config = dict(
    d_model=384,
    n_head=3,
    vocab_size=5634,
    activation='swiglu',
    init='trunc',
    init_std_o=0.0406,
    weight_decay=0.39,
    schedule='wsd',
    batch_tokens=65536,
)
Each number is 128 + 24 x the weight over the matrix's rms, rounded and kept within 0 to 255. Layers, rows and columns count from 0. Numbers have three digits each.

# layer 9 MLP up, 1024x384, rms 0.0345, rows 927-999, columns 192-383
163107174134096141146144129104125137138128117119158122123134141159104126118156162098152104143160132142098099117125116141133146135189170158169147160165124129119142123119121111099121155109090117074123113081102111111114109158176139109094100140126152098120120102151115100161149118128124154120111112091108128130139138125093135122131110108149122120122121136101081125156151109147127139117149127087118115136077141138142134159164180168121130136190123157185134140150125139166108128099126111159145136150115162114164110137157103095092106157157129148108165090099137128115147150092119127197
142101092154146146148096120126082164130145139128092162157116160166134109106135153156100138121121140151127150152087143090110122090128131176139092124093124125105129138185162115127132120115158166065142144146119167136130091097084143161140151077135120067139137133124107128140158099085198097122136133142131119117112154110149131075171124124127124113119102151121104112129126099131130114143130159104102129143116159123137134117153127140121140161106116109143135128098102116127154100141129111086149115116158141155125149152156141118124156158130148155143112128136122119111102156138143133118
083117089137151098140122128168144108106096138112169142180120135187118164105154112140138160100084136086134138122129100111139155123092107159114127090124126138153140134102098165145116148097122134124182152157125153159110127133104126130133160108083154143144124145146145157124138128086096156123124102139126159093141122107185147120123134134091134130107145125119151127147086127121124164104133144151132134133099148125147107119138098089083144114136102108118149142084149125125114116106111116116081102088124109120173112106133090115139096142164109123151124114129114122119103150111119141147
127129104108089147108123168086118153094130152151118149124118097105130151129119115149149100135121145133129121172130131117161154144144120109153144136117131125122152144127137146137116149136167137155121129122143169124143126150123144141164124136169130114144097138132144141159094084159120081087105143118140115119109107111065095118139125111116102110151142124133101087127153095130143140090078112160142116138136115093143142094165151129130117158114096096099108111159156134172112130108151087129137082156088136164152137129116127141128132159121076118138095116119112125139138147143127126143
115117130151154076137116158090138111133058108087147130141082131137085092122114122117107128129154140128122106125132114097127114132126129098146114151150117160094157112137135166115072147159111132110154123147126161110154080085153105098088137144105124150156124134126147114092126163145121114124096074107095135119129176084155127152152108120110126144136138125129103114117107094130151099127076101124159126127088152164137121121104123097138100118121125081080121133108122111108128124072167091109133079105120129145140112114075100090125097110114072092119152106121120120141131070118104107122
119119079127164156177117117137152109101112129123143146109120122125149150148176116110122130118109184162143111125084116145158108112129132127119086125147180096148146108111135129106079139102139107110102153096124181111094104107140178151104151129110196172105089141099137093132160120089153151128152094122115141117157111112105118108136114084121144150116162127140135128114126175135138137117142121113146087169143157107168141104105157090156146138175126127086118111172115134123180145128108120130128147091136175158155120138109099165143097131135097100142171149118156097111098089142122111115
135126151084133131148105170117148108109117135095159120115213146111111129157136097124119128137123098118143153121177103121147126160138120105170122147089150105130106147148118146172133092105155109116126128114138112116158116101084150122111152127124128146133119107122123154141174127169085164117165126107130109118126145133107091173108111136095179143157156136158159124142179135118123166091132117131118096138111147114118134164118172093136104122116173111081105155126097118130138159152149101120101138103131123112107093109099134137083130134177174120117106156090153120090168107072139161108
190088119132125121150107137145137127113120129091107121094149122138128148105102099093110177129169089151123147127116136115121124110132112102131102128123127137134145091142130095095110140116129169097117163146094144129143094116152124100084164161125161148141113133097175156176128110123116085085122162097121114163092099083112128130134123092124142163130175128088131130158174146147156144123116117095143127105123133164158142109119151192141144065119140128109138127118111131127122131146133141167126098139101135114130141102135109136136100154110129183111103147152150141106131087108098139093
115113104100117108107173157110139139090134096109143114090113158159137115171112100117139131121150129106113144128097139104075092121096119161162128116159092147153112125069170143137104145121134168102169134092074159161157113125131151150088117143105138165116096103121171169146133114150160092094124088133097118191187092137144086157144141120142131144141138135116112104159182153118118124112110151164140107103092121107137123153100114113164144114105087094095111145152144149094087121125104120125147125119156139167146116145087144129164142157124105160150071174101143136136107153171135108127
135085096134125110121116136138107116178115135147094143157099162127114104109138157113113115129145137125166137124126123092108118100128146145149186136184116140098122120118099111124141140149126109133098136189109155140114112166158110116134123148121108124101181100129130129116127089086172104167109115128113131136142129100111144119117133144113164130167172136094151086119126121087153120154126123145128121161162125149128117116126114082114103157133083162118173105115148114080125135115165138134161119168106180136117117162141121097125088129107122121128125155104138147114131107140125152105
125122123107128093133093141157120121150114106108136135168106131138101150156086061153109122159160136134113100120110166143124154092145149088152123146089100113087143149111121153148115086164107117125143145125090165136100126099145132111134104162100088157122133183087095133137133149071137107155141140117128141137110158123177149142143112154102091119141135127115102122096109112136104094113143172135143140126174120127096152114119177118169075128097102144132148138134115136139144106175160150121148116095116156122162141122154113156115170099133146114130160097097143136154191063122158107143
136134156146170089059141121105137192086107109156105087106120145139128119069097106131145101062118129112183145117156113139108102125140148165170140123121152125137124142169139120138142137125149111104112149090147134116163119131131099129176129166117102113059109131140107143172086127058107087146150092137149156129119126111145149140096158093130135099118064130148101130150142080094119154112122168092152162095118164132140132125116082148109111121108134113157138094149120117078122110119150169121132129112127121139078155214170135128118139146126121145129149103121139123135155128085132130075
134115149136154130130128129114111098076152085089099112115115157113147128185128124148138136182111209135129156126126177088150122112113114120112127120125099089073132118102140107111138146123156114088125126132067099161119151164119132151136140107133142118158112172152153138101149133128129122132122134127117124147125122170128124106140158127157110100078117108061083119087139145092109116107123142110131116131115130156106121142142132126128123111123117144141138111143119106129152104112158184167148177077147135099140156138117124137171117102092119146121100128123138112110146105149120153131
121132136160130132108157099093141130163164159151111093109134142137092154139095099178124153120111123128151123123139138099122129121068134080183127132112108140153129107117166134141147130170130173153158133182140123138114141143067118130212160130115138156148133138158157095163146179132099151151076133092099115099170161125161117133122124124119128158108092080122121110137087143121071148114108150107081136112094113151152085098129100111110091093114119124154121108124125123102163120145149091124127130135141078105127126128127101126139102134160121101124139118149124145129142082154123141126
128129166149127128143141145141125112146074151120155103119130117164145089159115099148139099076110155132148143127107132183130145128175162089174095186144144136108160131114140123167148093131129081123110134131136129135159136130101083130134122120101117172100167171157117100144153102130082119120135101120125118139110157150159132152155134130123133101166143119092106139084100119139137105137150129138134155139149175138125130158155093119128121143114118164120091134140166099130148125102113099124164102097115108174125113134151128123117122090104106120141134141084096122117181142135138135162
140135154126151091071116149156100135135148135180167131106113120115147159131153106123129149173144181158120164106143091140114159107107143110091139132140141102182137178108154160119142172120163152162151160142118109122156107106143110161163118108113149157083124100113118102107155119128087114157129116147130126136135162116162087082131171101161116192124157149146136111139203117132144144152120099098116107118141129118133106128116167149154132131123135133108098126153122143149088135071106126088119161112130115102133142154154155146163096124114078131125115152136131104135111094136095135144
142088113132109145141121148162081102103099139108080123138103164128142125143112101122110135162133140104175171088121162149118158138096113068159136108143094130112124083119112117122130110123116122143133129152111178140138099106150089144163113099148127136090073063126125122182130160105172163164144109120098138144127185138118120139123112090133124129106141109120152142115124182130132110114086152077114131152154094113106066182124155104156122127105136110145166098157114142122127115181095085127104079129119129069137121109109102121146155083103090144143108111086145139142164089107092112108
101113136086118108138100166173108128156171167144174093177140126142116165157133109156130129135073100144143183135078142092153149125136142138158112132132111141121080097119153073106124134163136114116166144103110118094170133125111126129141099151134121109090151082137103126115138125120135145080109125137103120137183140129134076106109145138167142123132160149128154094143144142164080074132105154141138120186164130135139098148087111110099107111107128115103155121091114174139099102106137108129122119140134099151155122104149156113119121119118107140112127120162128133112165143132088102133
133150128136081096132118122143107095140130118125165111115109090119154135123166179113116088153116123140098146125100159154096065092110113141124151118150153138103125133134114139150142128162185130130100136108113106129167132122126158149166148122126184102149166149157094116181121148154127131161077097135147143136083108146135099110110123132143138152135073147106130172171132141167136151162107118127140132108140128133140133152152096143145126098149155098089127135145088147106159102113125149128145089104132092138151145137167098148126134148124092162101119135162126165173116163127111158119
141156105108095155142124142129150148128103126114150131099115102102123117168123125138111119083129103134172104117067135137148084089141144129125113127098118118149122133111114129131149158126129089158140114168116115112107115181112079107161136137108091120166141161139134122128125136108106087082140133101148105112118134135072141116145121136117148141144114151106082082154088077149114113084113108097161171115132114138117121134122117106138129171146103116092111124150139117112145142136123101140148139110153152119142124139135127103135093112118112128106089098105105143159143122138142129141
147136074171105115143180164157125094134142070148086133075086109131124143182086127075117123140155135081084129182120113132134141096137126123154095107105085118161134130114123152122130136099099136147123109119118140129147145129120159075135124146117199127125103110093148136145117125115153127108191131120144109072124119143108157100107126124116154103108124081116162137109115126104144158164139146125126077156148155064183102091151094154126152165131118099117143074117157113137105153174160134115154194162112085101119140136157120129104138092146147147139152166123145086090096153139156118102
110139098114132136096126087220164153117123118190107079108137160087105125125147116125092133124147140128140127178094168096132117089111122133107141143158111118102110137130120104127097128171137138105148139115122128158134146122071115101112137110146101140141141112145137108133110135161118166102141127080101136100104142118144147145119112113157160165090116153149120107138153162112092120173090157134136093128127159111158154119108126096120142145144140101104149120130153109128106129120106078086139154128125096121104126155138148108128102104125122096098153104114125123129127149126157116090
128173104114113089137134125114096148096089161165095114122116098119146152140127169118099092140099126114139151092102120119156115137143138141104130131124140161111108096140121130135121097132121137113145118116106136151167164147142144174125122168147080101108081129121123096129149169139137121117100124121080130138079157145188157144122094136111144136134118117124149138110137164186143118129140119133107121156130180161148146111138151118107106124108114111101093127155124152122129129107100129178133115128119110106124135142169117100135064108105178091130147098120104118092089129111118107123
145112136155157163104159147105136111171118101121107170082116111128135106166140149126120129136088067161114118082084106148150119169093149152146115143136120105107093115157129130116133151128118132136108145110108146111137131126153133090110168167128126111167093138152164154159115114151115103132063089104170120130105131125143114107151168115160122144119074157101124132160155123113126136156142143123174130134136168102152115132175132122125169128109080133137132087129120092141093149157143111087140126111086150125176148160094143110145122112120141088155138155131124124114106128107116116094
118120137099132115132095115107170145110135158094126131158144080157114152129146126171153092174087141120097105095160135127145097127133141087129133153144114182116116107126098141136150160131125083149127130122111134167144134118149173184109121085134110139139083117160124151153160139166085166151099099132088141084169137132104124090077119159165071128122157149116152113129113110091118164142177101171118118133163127114138164119138100119115162099103166167112136109159169130080149191125139150188129131095118119143134132096144101104113142169145084129103087102099099089116115176057087147136
126125146111133154131124102145126112145138165089073124144111131163126169174135090179141150083124151128155126094122163144151116112096116161141113115161102131079070106145099158124111159111108159147153101174113115120106088130127140122151138139104092117146148147152139091099121084095188098123134106092143120212125115155122117140128155171079111129126142150132128102122124093127154107149140102106178076174134094165158108122132165112170093141120154171167103139139115131162123155138142135121102126160128127151102126168083137177135117111150129153096154193114134167186102111108114096128
120102097129114125135122142145143127115122086117149130086096106133105094117125140098170149153112124122144108162126136138119098142069157164127095109119097136113141192147111149131088149137089096133128124136110140141122115132183114097143096118108137096127069084124104117137122127178144132131121111134079103149106140147127168138152145084167143129127123109185102136110114116155135105156125122139106117109124100113107125107117133102101081129159142126127148140133122092103166207102092177121110085136127127108167120077116110126137167151139150145154138071122131162084096153087128087156
128148108154132128112156150101103119116104115136079153090105102082182140104128168093118147143128142152124113132172128108106132150137101126121150153178137109105150129166157105146144132118141109145098125162148153136126152116141118135148135137144151153162117139100110112174098104145131082112102123134142128113160154097144122150104143124129125115167075112104110099174098101130122131138148102160114114110087156121135122109129186126150163129110121142118122149161137118121120121112118121086163066102149138118085143162123119090148156154128121134145161139124129130128107077113140112158
133132141139124104148165125142144156142145148065085142142153129146142144138114089084118150151099136141157144143116157074128150086137147121105138121149131120145154110123111120125155112129118114120133119119101139120140132116153126130151085158162125169154093138093118149146106113120114108151147113102114137125126124149084137088126119149118130152139135126116151125136136151113101158176099098100154133153161093136149166169105146129123080124108112110117104136134085168151132090134138115128084146135102087109159131149131108106158121153115120124070096132114090138099102125124115131133
138105136106112170093134135149122151161106161100136123097120123140125116098126132110126141127127132110111125091124108141120128136131132144151103094160153123135149126129111129145136131154150099090144106144132164147115135132157136070135151132113121137117140112169168126101113139126166172184184136092106124136175113100089102117132134130134136164150200140107164118145123146144140161119167114110124128100059130124135127153139127154128105143104123169110120130149152147143111133142090157147091110151136100143114116089095102070112140145136131089125170115136150117137136129196150069099
131112160078155111113106092117166151154128129140115108119117138106128106156133154101107113116134149162135146129154130121114123119133114119112131142115140102156103087134183144123118128122134097123074115125157135142156145136114122180112080117129118096139108143132156118118133084138164091127148102160141093109142085092127134178130104128149141116145155054100091144145142117175120146138125140152168118122109129182138119127109141131115103136105118137147124156106116138127129102092127082154132134149090141169144150146132110148126111104161105111123176108107114170122091129138177140090
139161122103124175092089143135147123115112086137086125125119097127106096129136115133125106137138169117130141113111126149138109107110137119090102141105139124044097133119127128144142121123090111097118141130095132106137126097135097121107098093156108102121102105128101181116111106150118149155135105144109148113140112131113106134123103105141092098076120135172116137153087108135110151157136138137073194105155136150141145119110117157095122103167175091142149098192109130110105152190139158148104127157104109158148130103094119110122108135108132113127146105134127105117116171163116155159
145122126136112140105128167103176127154138156121175115147096082170126113150131114088119121114101119122086155124140132133147102144159151140147109154125130127120123136104140120125117126120163137131134150100137161147114087181171145087155148124143121104124133071127139114149101159152131171043127157116132109152134098137104138154159127117112178107131167102113165133116094137142143116139128121133118138084155118112114127097078125119093080144114133125107140087129120133164112132136131045099125123138154144098125156138094106124115109138179174116133138121146134182127126106165142113155
129118126156128147102167160141096104149115115162132144135079135127117135159151113120095091079129111153112127130134124105196138086145118142061114132147117117180150120137114121130104118161131139121151114111116115134129137126144127096094170161150072094124126120141098162111112142118101135137123112195113161110116139165115130093153118103113091126175121100121105106130137132127105141105144109177168098085127138099120104138127160080148095091150131113090176139145106177109140113113136119125096150099108155123158142092093143132148077162152138188108132110137104145161163145105117130159
144144212155157155131102138079142123176094172173083095164105114145118122153146133150166121130136153109108130110175116144127151143104139121129111145135152127142157161136160098153110116100144099102094062097131106145129151106114145142158114125099114128125114130138128165157119153131075148155147152113133089113095125176155122183143118132109088147141145095113101132124126108080139126123103165121123162111134102099114119134064118153101120158129158155152144126116142101174158111105119107191147159110149139149160116092164154160085140106088160141126114137140106156159178173161138149102
148157129150124191127161111119148110169130104128103140146106174114113195130130162093129118110157105091109130101103106096140134113119125134123127151122117169168127109127143121112103170116133143096139094142127138131126144115119112108108125125113115108105154124118102143107080125120078118160089101131142122164150101108139145105120142115163146116134097162109154130149133083096135108126136112130138162130132130142116143108162079111138147143123101129090127163133122122141147124149128117108091141097136174067140116145106162124087100120078195113107138088158125129119099115081156146136
095078150145097079123177123192123124175117142135091121109067129106140095129130170102143107120131140131152155148170095128092120133159158136133105172130152093139139147083123117165180118108107134132122140105131140108146127103145091112130102137147132119150127120122093169130108150159099102111173116085115149135147138097150117136146138148165149161125059086133138162118151144128130094147127113131159144170123180105157148138177110147156085150142143154116128080124141141112122106088110113124162159163092134112125111150125136111098138103125132125150140183144131093074094139111115138115
128092124145146131127133128134143154132126183131148172156144138100114144162130137125100095130140096168137116072190137135114097159118107168124088166156154123147128088152131116099106137081124136164120160124125130099202102143163133109083118120105107138120147084129109133136103135150136092131127109176118103142131126126117184128169117138155122119122163118086148155131102117081157145153133137108177132084125097109159156095118077134119136124127155122186146110134107154155126097133084147115121154128142114146074100142159133157135130146093113110128160112104131115126145136140125136144
125142091120099126110118139127134130155124102144148158113126090140134130151127116162124128126128166086162123141157137130136143146142131119110079164168118131126123103150121159134091161141133140123135132120162091105126121064118159147096116142107133110100129144125108141131160105132144139105151116100143130127122161100134146174131131105117117149120148168134118153130109158105132128121113148135139132109140132147119120122146095151148128199121124144120120110144146103137144092119130107077129090141091079110176089123133141124125129146151142160128075157148119109134101103125124143117
138083146109135130164122119129099162077101154144145121178132131134160151088131075173137133170096147073062122119137137162162104164136111099110103115127112130135149123147116112099117138144144099135118099122146079134133101113115156150138143146141115164091141181119112098092131163135076074128125140107122154112149154141138143149099106089057117119136139147121133120139149166111119127153113142124169087113104115126103113137169121176201122170073118144102180092129137141151131141170138160112153127095118083133119162135127136075139083153186125123142119124119151108151101148102135141123
115145142113136160108126138143122144092138111152149192119130153162147132127094124162149157134144123112144134125125099136117128132155146133140100137138131109139114118094117082096149134166133112145120116135141119132116115153067142108169165131160128159131051159159160132142143109144141108100102123158148132129106131152086075141137081131106113145122148131106140111106128111141116136104114116118143153147120118138119150118111152110111154134083117136137084171132104150117108116137131091109150172170092151142183140088145133110116130088120084114128153134122126140186124153145136147111
099175128138115183124162132138097109109151149105134092178121102120123150133081107153104132136105127130153076118117133100123121141106116123160141106153129102169133139104124115151140112137143169132133153113115099173124134134129130109102189111091127143158144152156176138108120104136095131154100115147148135085126145115143110127110142159102186107114106147172122140119107158156132147136157116142112096168124123105172111103134157073156130115157140129108121109109117125091180118113139115136128161126131143128084146129155135195158111122109152126156097159127125102106121122137092089122
125116134162100057145107162137099108131149097092142086181125092099092150128106150149144123160098099129197146128110136179109165119119117118182164158157105119115098156102147145090143097089109126136178136169136115077099141139157134141109170183157116116115164145125086154108119133119143108091123116109139117130153123122127142148121104145104151125161134141109124111115124142139164131100160139091156126127136141123176129155101160166101076138148113140094140086101142160140124078134114137141177125179153157072116167152134113139129118141173137154170102158125142157121136123123149128155
127133075098160150102102137113124104112145136123156134168102134131144147121095074135111136132129126149120102125099111116101143168145143142135152123102162138132158112135119105097151111136099163130149155125095173131132109145131129152140116139139090143076095132105104144193148108117064115112204129123174149131137160190143116135102093091135099119159151148128145165117119129136143124123093120118130132127125129138082140116121084102129117134149095126101129110171111173155134150168134153130180192153145135049109131147137119149132145114104127151118086141168142113112194146137133115140
114161093155122161136145178113155119100118117153164109110089121092111119164117112100093148118120143116159109112125092120113106138149127115143128148120139123095119144146127125163154080151175112150128132118122132130095119141075137141077091107131129140170093163106131113155132155134166118092119185104091112129096114135122116130093119114117130093128184141115095126129086098108116153158123136129134138129120109140125090136130140137118118124104154117133139101125074079128145142107104142123106141127111074134071102117165121099133132130116139091114174122166127156148141149136141147147
118142131142164067173149142115167135113147125094108113096112118085130106103161140101165120153102129086140148111077133140117115079118116186113121097105134128137142134084161149080094139119091161084108124158084114128134129161147148108111157110138141140120087116096105139125101110118153123154076114150093113113168111135177134166175148099099136181139112096113107148170125143124125128085151097115150139157136186149145121131138110125127148144090135157154140119138112123083093164113122126133109119166120094138105165145142134105140114165105111101114106187137133168102136158126130113124
141128123143152109094095153089150069124140108131113144104166117118151120140143121124149167128166168109135129133152143163137098165086078153129152118108104116099134152182157103128147140098133084140113136110111091168128122119167127093112130071145088123143172110091156129084166102128108116135138145145145085122126106120164145090099155132126139143143159156152129117092143105124138110101121101164158115156124137131119098067126140144108099149085172117104107135102121111096133113140129104142155155134125141137147149072110153083112127103125121156180135108112149127156136104116101128095
111078129116133106131126121145097110158102154121127190110144128118123135165130126145153132130139152122126157118139147172107165120124110073092133136159144145117167140187097134110154137112095131085115113152078123137135110125134101118104121125161132121136180075139142126104094126093121141147150119150094176147147159157131134112146078118133139109123130155117146150111116127132144137135115112132152120144120167112122108152043126153101155147121133172144168139159182164164098084139097136142130111131124130195136130171136130162124113132133136091150105123139135116161169124146116149135
108138118169133120121108178139103061138109174136116145098157098114131147148152125154137081146114144120142081156142076070134115141151130157125076164119150134134096135126159122160160141147117126114116144131097107102097129152123167183131114116093096165138158117151141133166129109167170132081123159127135113138154168132101145147095145125131151127144143139134130120124098105121119127140076112175116136147130131140175120109075109086124126154151131108104144140165139143147132149115126107164092120095135111066111152125114103134121074126103137153090121118148140123135105140132176130127
147110138147147147088114164152126132091146130101123115092141113123119168121123113143092120163182152140157132147089120153115148125156139117117103124136105125097116135101130144110166106112101116123141101147139130108120080123126120094127120144146143134183124128147106168154153151160167132125102168161068092147115108164074108107159110139115120123119134158098123113154131107144168165118128158133148129114078095137170098116141123151082112109109112111136113140102153121130154110123127095150126096133092133153084149110141150181099145115139103097172109099118110131111130125107158134165
097109061116135101117073120148091154091144130151097155147133142151115138149123097111121123120130182100136125173113190144166136085133118134126133139134131139148107185125175124111138119179136084150111123165118151111141114108092129112149126149142098081113134099077145138086120116094125101156128150088136070126120108113114128143130129134148142142112162106150089118129121103123129146106091161115147136112153109180106156117146129144115119142099177130141196106115085151129133099145151109107105106133178123131135160103163167126119102117090129102152088098108118142167147123171163095126
122116140125108106147132118121139089176113142166129117159147106111092117152077110108145143107120172098135079106123099139134094119143148170127170139177120134163100074129133109118116142147106164145150139155137122164159188088164098088140135088132169148150112114135148165127090119165096143090098143103121119087083161082138121147152140115205122128159135133085147122114126120162108127105085122165126161148107136152142124103176091100123124156152148081125159080155142108110152147115100109159136131167149109121159121142118172144122116125117090171125144092153143192124134151142080096121
101195098134191113099117107104141128124144167145145101122130175132124113177167145128117184123146099102150116139080148123100146114093120135128080139137133140139147160119133153137113139086116089103119105102115115104121152139129111121140153156113110142126157110087130169116110108148151112093136136130108110146174133117142095169148133111088124125082110118117173155120119155169136106112157115129145093129169118111137134122101121085121118121125125119136144148095157132110114117099153127092122090126115125091094135106086120143119139135123165138132138157099128110117112112132147109156
133070111116085143142098128116117087126130152125121149105121139141107146125110118131126143079154101139136142121146083147154156135103074094159144150196139116180145116113104103130155097128105106142108138126124093128116149108104110157173124139112144113132153146129164130160132161124127124181152137116168112111115133123076130139144154128117124136128157125150153133120107134134170193139149147156111165065099122128099154094118129091140146149100110125132117128118166134145159126105150115079128118124140147100126159097113090106093137139128183153126160136079141140122134197112132158118
154146099078116106148174061110148122121099151101162133125129141133139140102097124118123188118140147117114101149158146074125119101139116133070150118073131140121127124143102147146138117165140128117146080167114141172148097111114174146172131124107120106103134148137111110173130122106073111129114114091156110150122120186142150143131153139133133139111154108126153118094120152129094113120124168131134098139168131147137105133160119117138127080092096112070159131164137098158124140127124143115144156103103138100158104081144163102084125126138125121114110133101132130112157084091116102123
122119086103147159131146123110126115077140128150112115082100141094122110124133110131128101143120090122119120119146157133110130139089141140137120126105149123138154134116136135107137146059101150136161140186145141135119119146146102127128132125119150162127119123079145104175120146139121102141106117108105115116073142109123107140141107131145188126091132152118145139113169144136136151151119123188102172124093151119130118085143103133142133140099124142145120133155147109140092193080085098134123144104125082148101125143133150121102105122091107123114130057108136165123105125152134117168
143138158178105118122065107105124146117092131125159070098108122115132099144096149156128144080115084122084153119095145134185124148101080124123157114136131110145118165121144146085110107122107107125140108126114105140143109095113146158143143139092161108102136131099131118157129104104129127166132138136112124108106138136090138129126108141118132100140126123135111144110147162122168117112199163180158209115096127142119155131087130127164109138106135089155127113174115105165127105108177139106170105140087117110106126096126099124140124135141160093113156155144111095165138123132136144160
055136099120141108120156105129116117141143130111078148132123113090159128090138158123157120123104113102092158160111115081150162108095082128094137132086093093108089147107128142105133113120129121143101143137139137137116107110168123168116157120150133138123138098161109091156105137113135107098146107082123132173090115130163140121132104142124136139127113118097089115110103126127102128131147133157119137181146184111152142077149143166123163169155120086119117140126136118110107122146117118113147127140103136088152099129108123103179151115119099109117110125140154104102099099136072155098
148146140090124144119141138085130110127118143121143136153120103106125101135139112173105116130076123144115164147148123147110075152176126116163124136171166159144108102113106145128131104136156147146107145120113136145169115130119109155137161123086145158152148146121102122176172131112126084125123135108136127128118150138151157172121109149154116120129144128138133129178095107121142120131101117146139130122150085129138129123134137128118102106115123159143171115132102124101153140086142136130121125067115158121115143193133137141165139100132125123122092132092128120124151139102121156159
129153158112095153113142120102113142173161131128095116132114064121130188143110120099107139130156075118150159112126164102164144114139148101149088128122135095107123118110113140120150116135117140090135078131137151139082125107162150123127115107107087164181086146108092152103143103148103127119139160126131140128096128117116119089096111145141146128134146139083115133128134126117182108107122149073147130113122115173138142124122125122121115130132136068119133142106116118138131150082104164099131122126120106108084099082105126147094166125126133089118126127104136116171147113170114117138
132125083080152115152129120110105155123140137167130150122135127146114148147148151119099124093130132149117137151134130141179109158122123129145167135092138164145101124104131153117130112126122102140137145153112136104130100171125090110149153122114128139171113160100140112129116120134142155166093127131096124139114149123164143153116139130117137131104135140151150163109082177098120138137118132141106093111104122110146135126101135114132122152073157125117128115130102124117113158105154138088073118089105135140145086147107192100142120131136087134092114129146127106109113106146136136121
102126105090152142089119084158131115149131098118159124154114129111135114090100155134162103110172101118106126128113098137144149181100093155144129130153132146149136144097160104139113147104118105119099095117128129130127132177108094102153136091131065132145126161116184112125123142080097156111095154105119154135152142128175149130113123165119141111126184109125167118103154164142124129169135135115109147157128145157141141119153140132082152144162136141093154095095132105103112076141121147139129143107154150106161106123164089175124135116090105088106103117118132102118111095136178146098
093102093148084101151160109139127102128136115148105098144170136140137104109089086130175148135126091086152145135121096110135113156115115165119102149159103182116137153128161113127140148119121117139148112096088129124122129134163146127120120129137091129113126139156156139144143152131098118129126075118123110059123123098121140113084151154168123119167177116139099111129164156134151152142143121123157120106173124154099149116121155140105169129101152127132099132086100135118121139107139101104137093133157120106103071132156150110102114155131180104164131143116122147106142154089131149118
147115127157129180150167148135118131151117178149134140123162141097156119159101108107092128128148140096133117092105131110113154138096140138140075108174103099127141146112142091122084114115143139127125113103148145091155124121172132143154107127153112125147109144157149167111169098120067132158100116127124069142119166133122148132147137138113174124150137116170134131097152138171123104131074140143157141144086103136134121106096134109098127144133143175123120148130108180159140126139143162136168107132182107104107148162159136155118089149083168097156130161136150136124174093131102131109
132138105113108066115102108111117127126138119120162102178154143134159127157134132180144093092142128158120107144132113125140123092145150107154141170171154111171116124117109117133170119176136178104094144156147115079143127150131129123137127106163152100133131152116158062140129129174163089112136154120135122127128144108084111102129087162074130145111174148126135128109120145157102115136118122147171139124087121135130118108128145161125095162105119114112114106120086103146137117134144095167108130099117131146124153150130151107122093147118113129090120151142114141122126143148112114161
117135160125126105107116111100134140123124100113118110111099099134125162116135150110150091113167106156123106119133130127137120094118144145130109174146085127122100105101174165132137102129135104138131151142140124145132145180130140138105159152109129100183149134141098110167119127142120163122124113103142116139139141089112112122162160094167141113130136147074160108143082124101103143116121130103133148121159115138110137157130132109192128069154140145151104135157126093132100144128129123077154108117129158074128127152143110121149111111106170132145124155157143130127103094121135105133
147124121109135134140130100170145113130144136123120092126093119134136116121137145135148143085153111126147071116185097108138106146113128133123134136135092111144119143082152143152128131146143133093132153161097122151116117131164191084114126168096117160093128139131131143105129134144115101100138093123125142129137150147153128149092086134106111129102138111165128110127157109181092153138170088122152131116075141182125108079142130111106091099105084135077091109099158145133183121117081143092089139131128128144159122117141094122115130157098142132058110157145139153114223113111138095102
128096135129115135129098117117142132108126104133113100203114106116163117159105102157092148120087096169095204137138101099122154122114086158107129122128150167168153096150128121107058150104156107125118142146057137111123136203120076161104147173156117098152124133107136070133087116137138139159104102142137098130140106125185133113125134131082159109139071099117132099096115141104089124127098109153127137117130163108138132149098164137168164123138127142135125111121144117108132128160148153168136156147098132094135181213099166091128174141112121134100125120065146127137118139133151123143
116095107151118105128162137163093110156137162103148125099167142132134132107133126104111149103140112123120143129165131102137112137162101151155134119100133176137175119126161118150128149121125120147090117138095131149114113141137128127145122121156099104124112114140160154140110134107114088122112134089118142127150085105081101176139115107145113160119139147130165150135123111142124114142104167114135133132131099123144092115140169086172186117129169137112150147115089177121157147114132115107120104133102116107112154153089111135117125126095102095106106101141113135152139092143124126106
123087111136111190082153139091158147137131104141127064089114134125126140110102148138106143128144153123110157142118125122120107142129123111106114142131121113099129128122119113120158119143150129123166123112139154140115141126130105116137178105156135115135132113176141163120146142133139157117115119098122122142111143098122115140110167123141088132096162113119136127142134163123095109156130199132153078143117106108150120105146117108141107127183129117128103134073142114115128126102167118142114122114111151105101107137127118107144149097140117105104130153119117150082121170144093150127
145137128123126126133085132146141160155138157109154163123147114164114118156149110125100161139114180127105114100144145132141152133137118076132092173129130175083143134146135081153146121154112123115087080112127156097107105127122099114117148193148090131120129113089182161121144140108146137078139132154089123148108120104143110113093131137125125140180129105122115116149153130151200111122118146131130145146183130182108162198117102103117128164136132144138124085131102117101102104134143140115136126158160135126091170184144137138160126134104174147112091133123118123147131118118085081138
160126113105112097114141151116140106090155147125158120112083113155130157157174140152138161180133151131149112159116150131122153109117092168129126072130092110110117134094103124159112126104122146102147104104135138102157158142130181162111106123168118107095100166138157133142130151139108101108131123125127177126140117100154117139076128149093147123127130106128111147165161093132105102113150103103138071165119105123125131120162126153153124077128097146094119142107128132122083147137113125137144151133091087127145123108143117135159134144129134130157139096146136137096145139108149120126
105130144129099151139079172085126136106066120142132115112125167068108106131090166105098150123133172112107129139133080129114164116150098134144121160159114111126113144143104118142153150136117144129133139065137117108157125134086141149130123157157145088118114148107117142118168093123141188117139132121146151095100137152102108159112121109114123107080119124102145119133126106121143143103120117157095138119111126146162172159107129134131087108165118131132112114130124126164154183107133119107103160101143147105105128163139121105136105113076105110147104150122157141121146112150142116123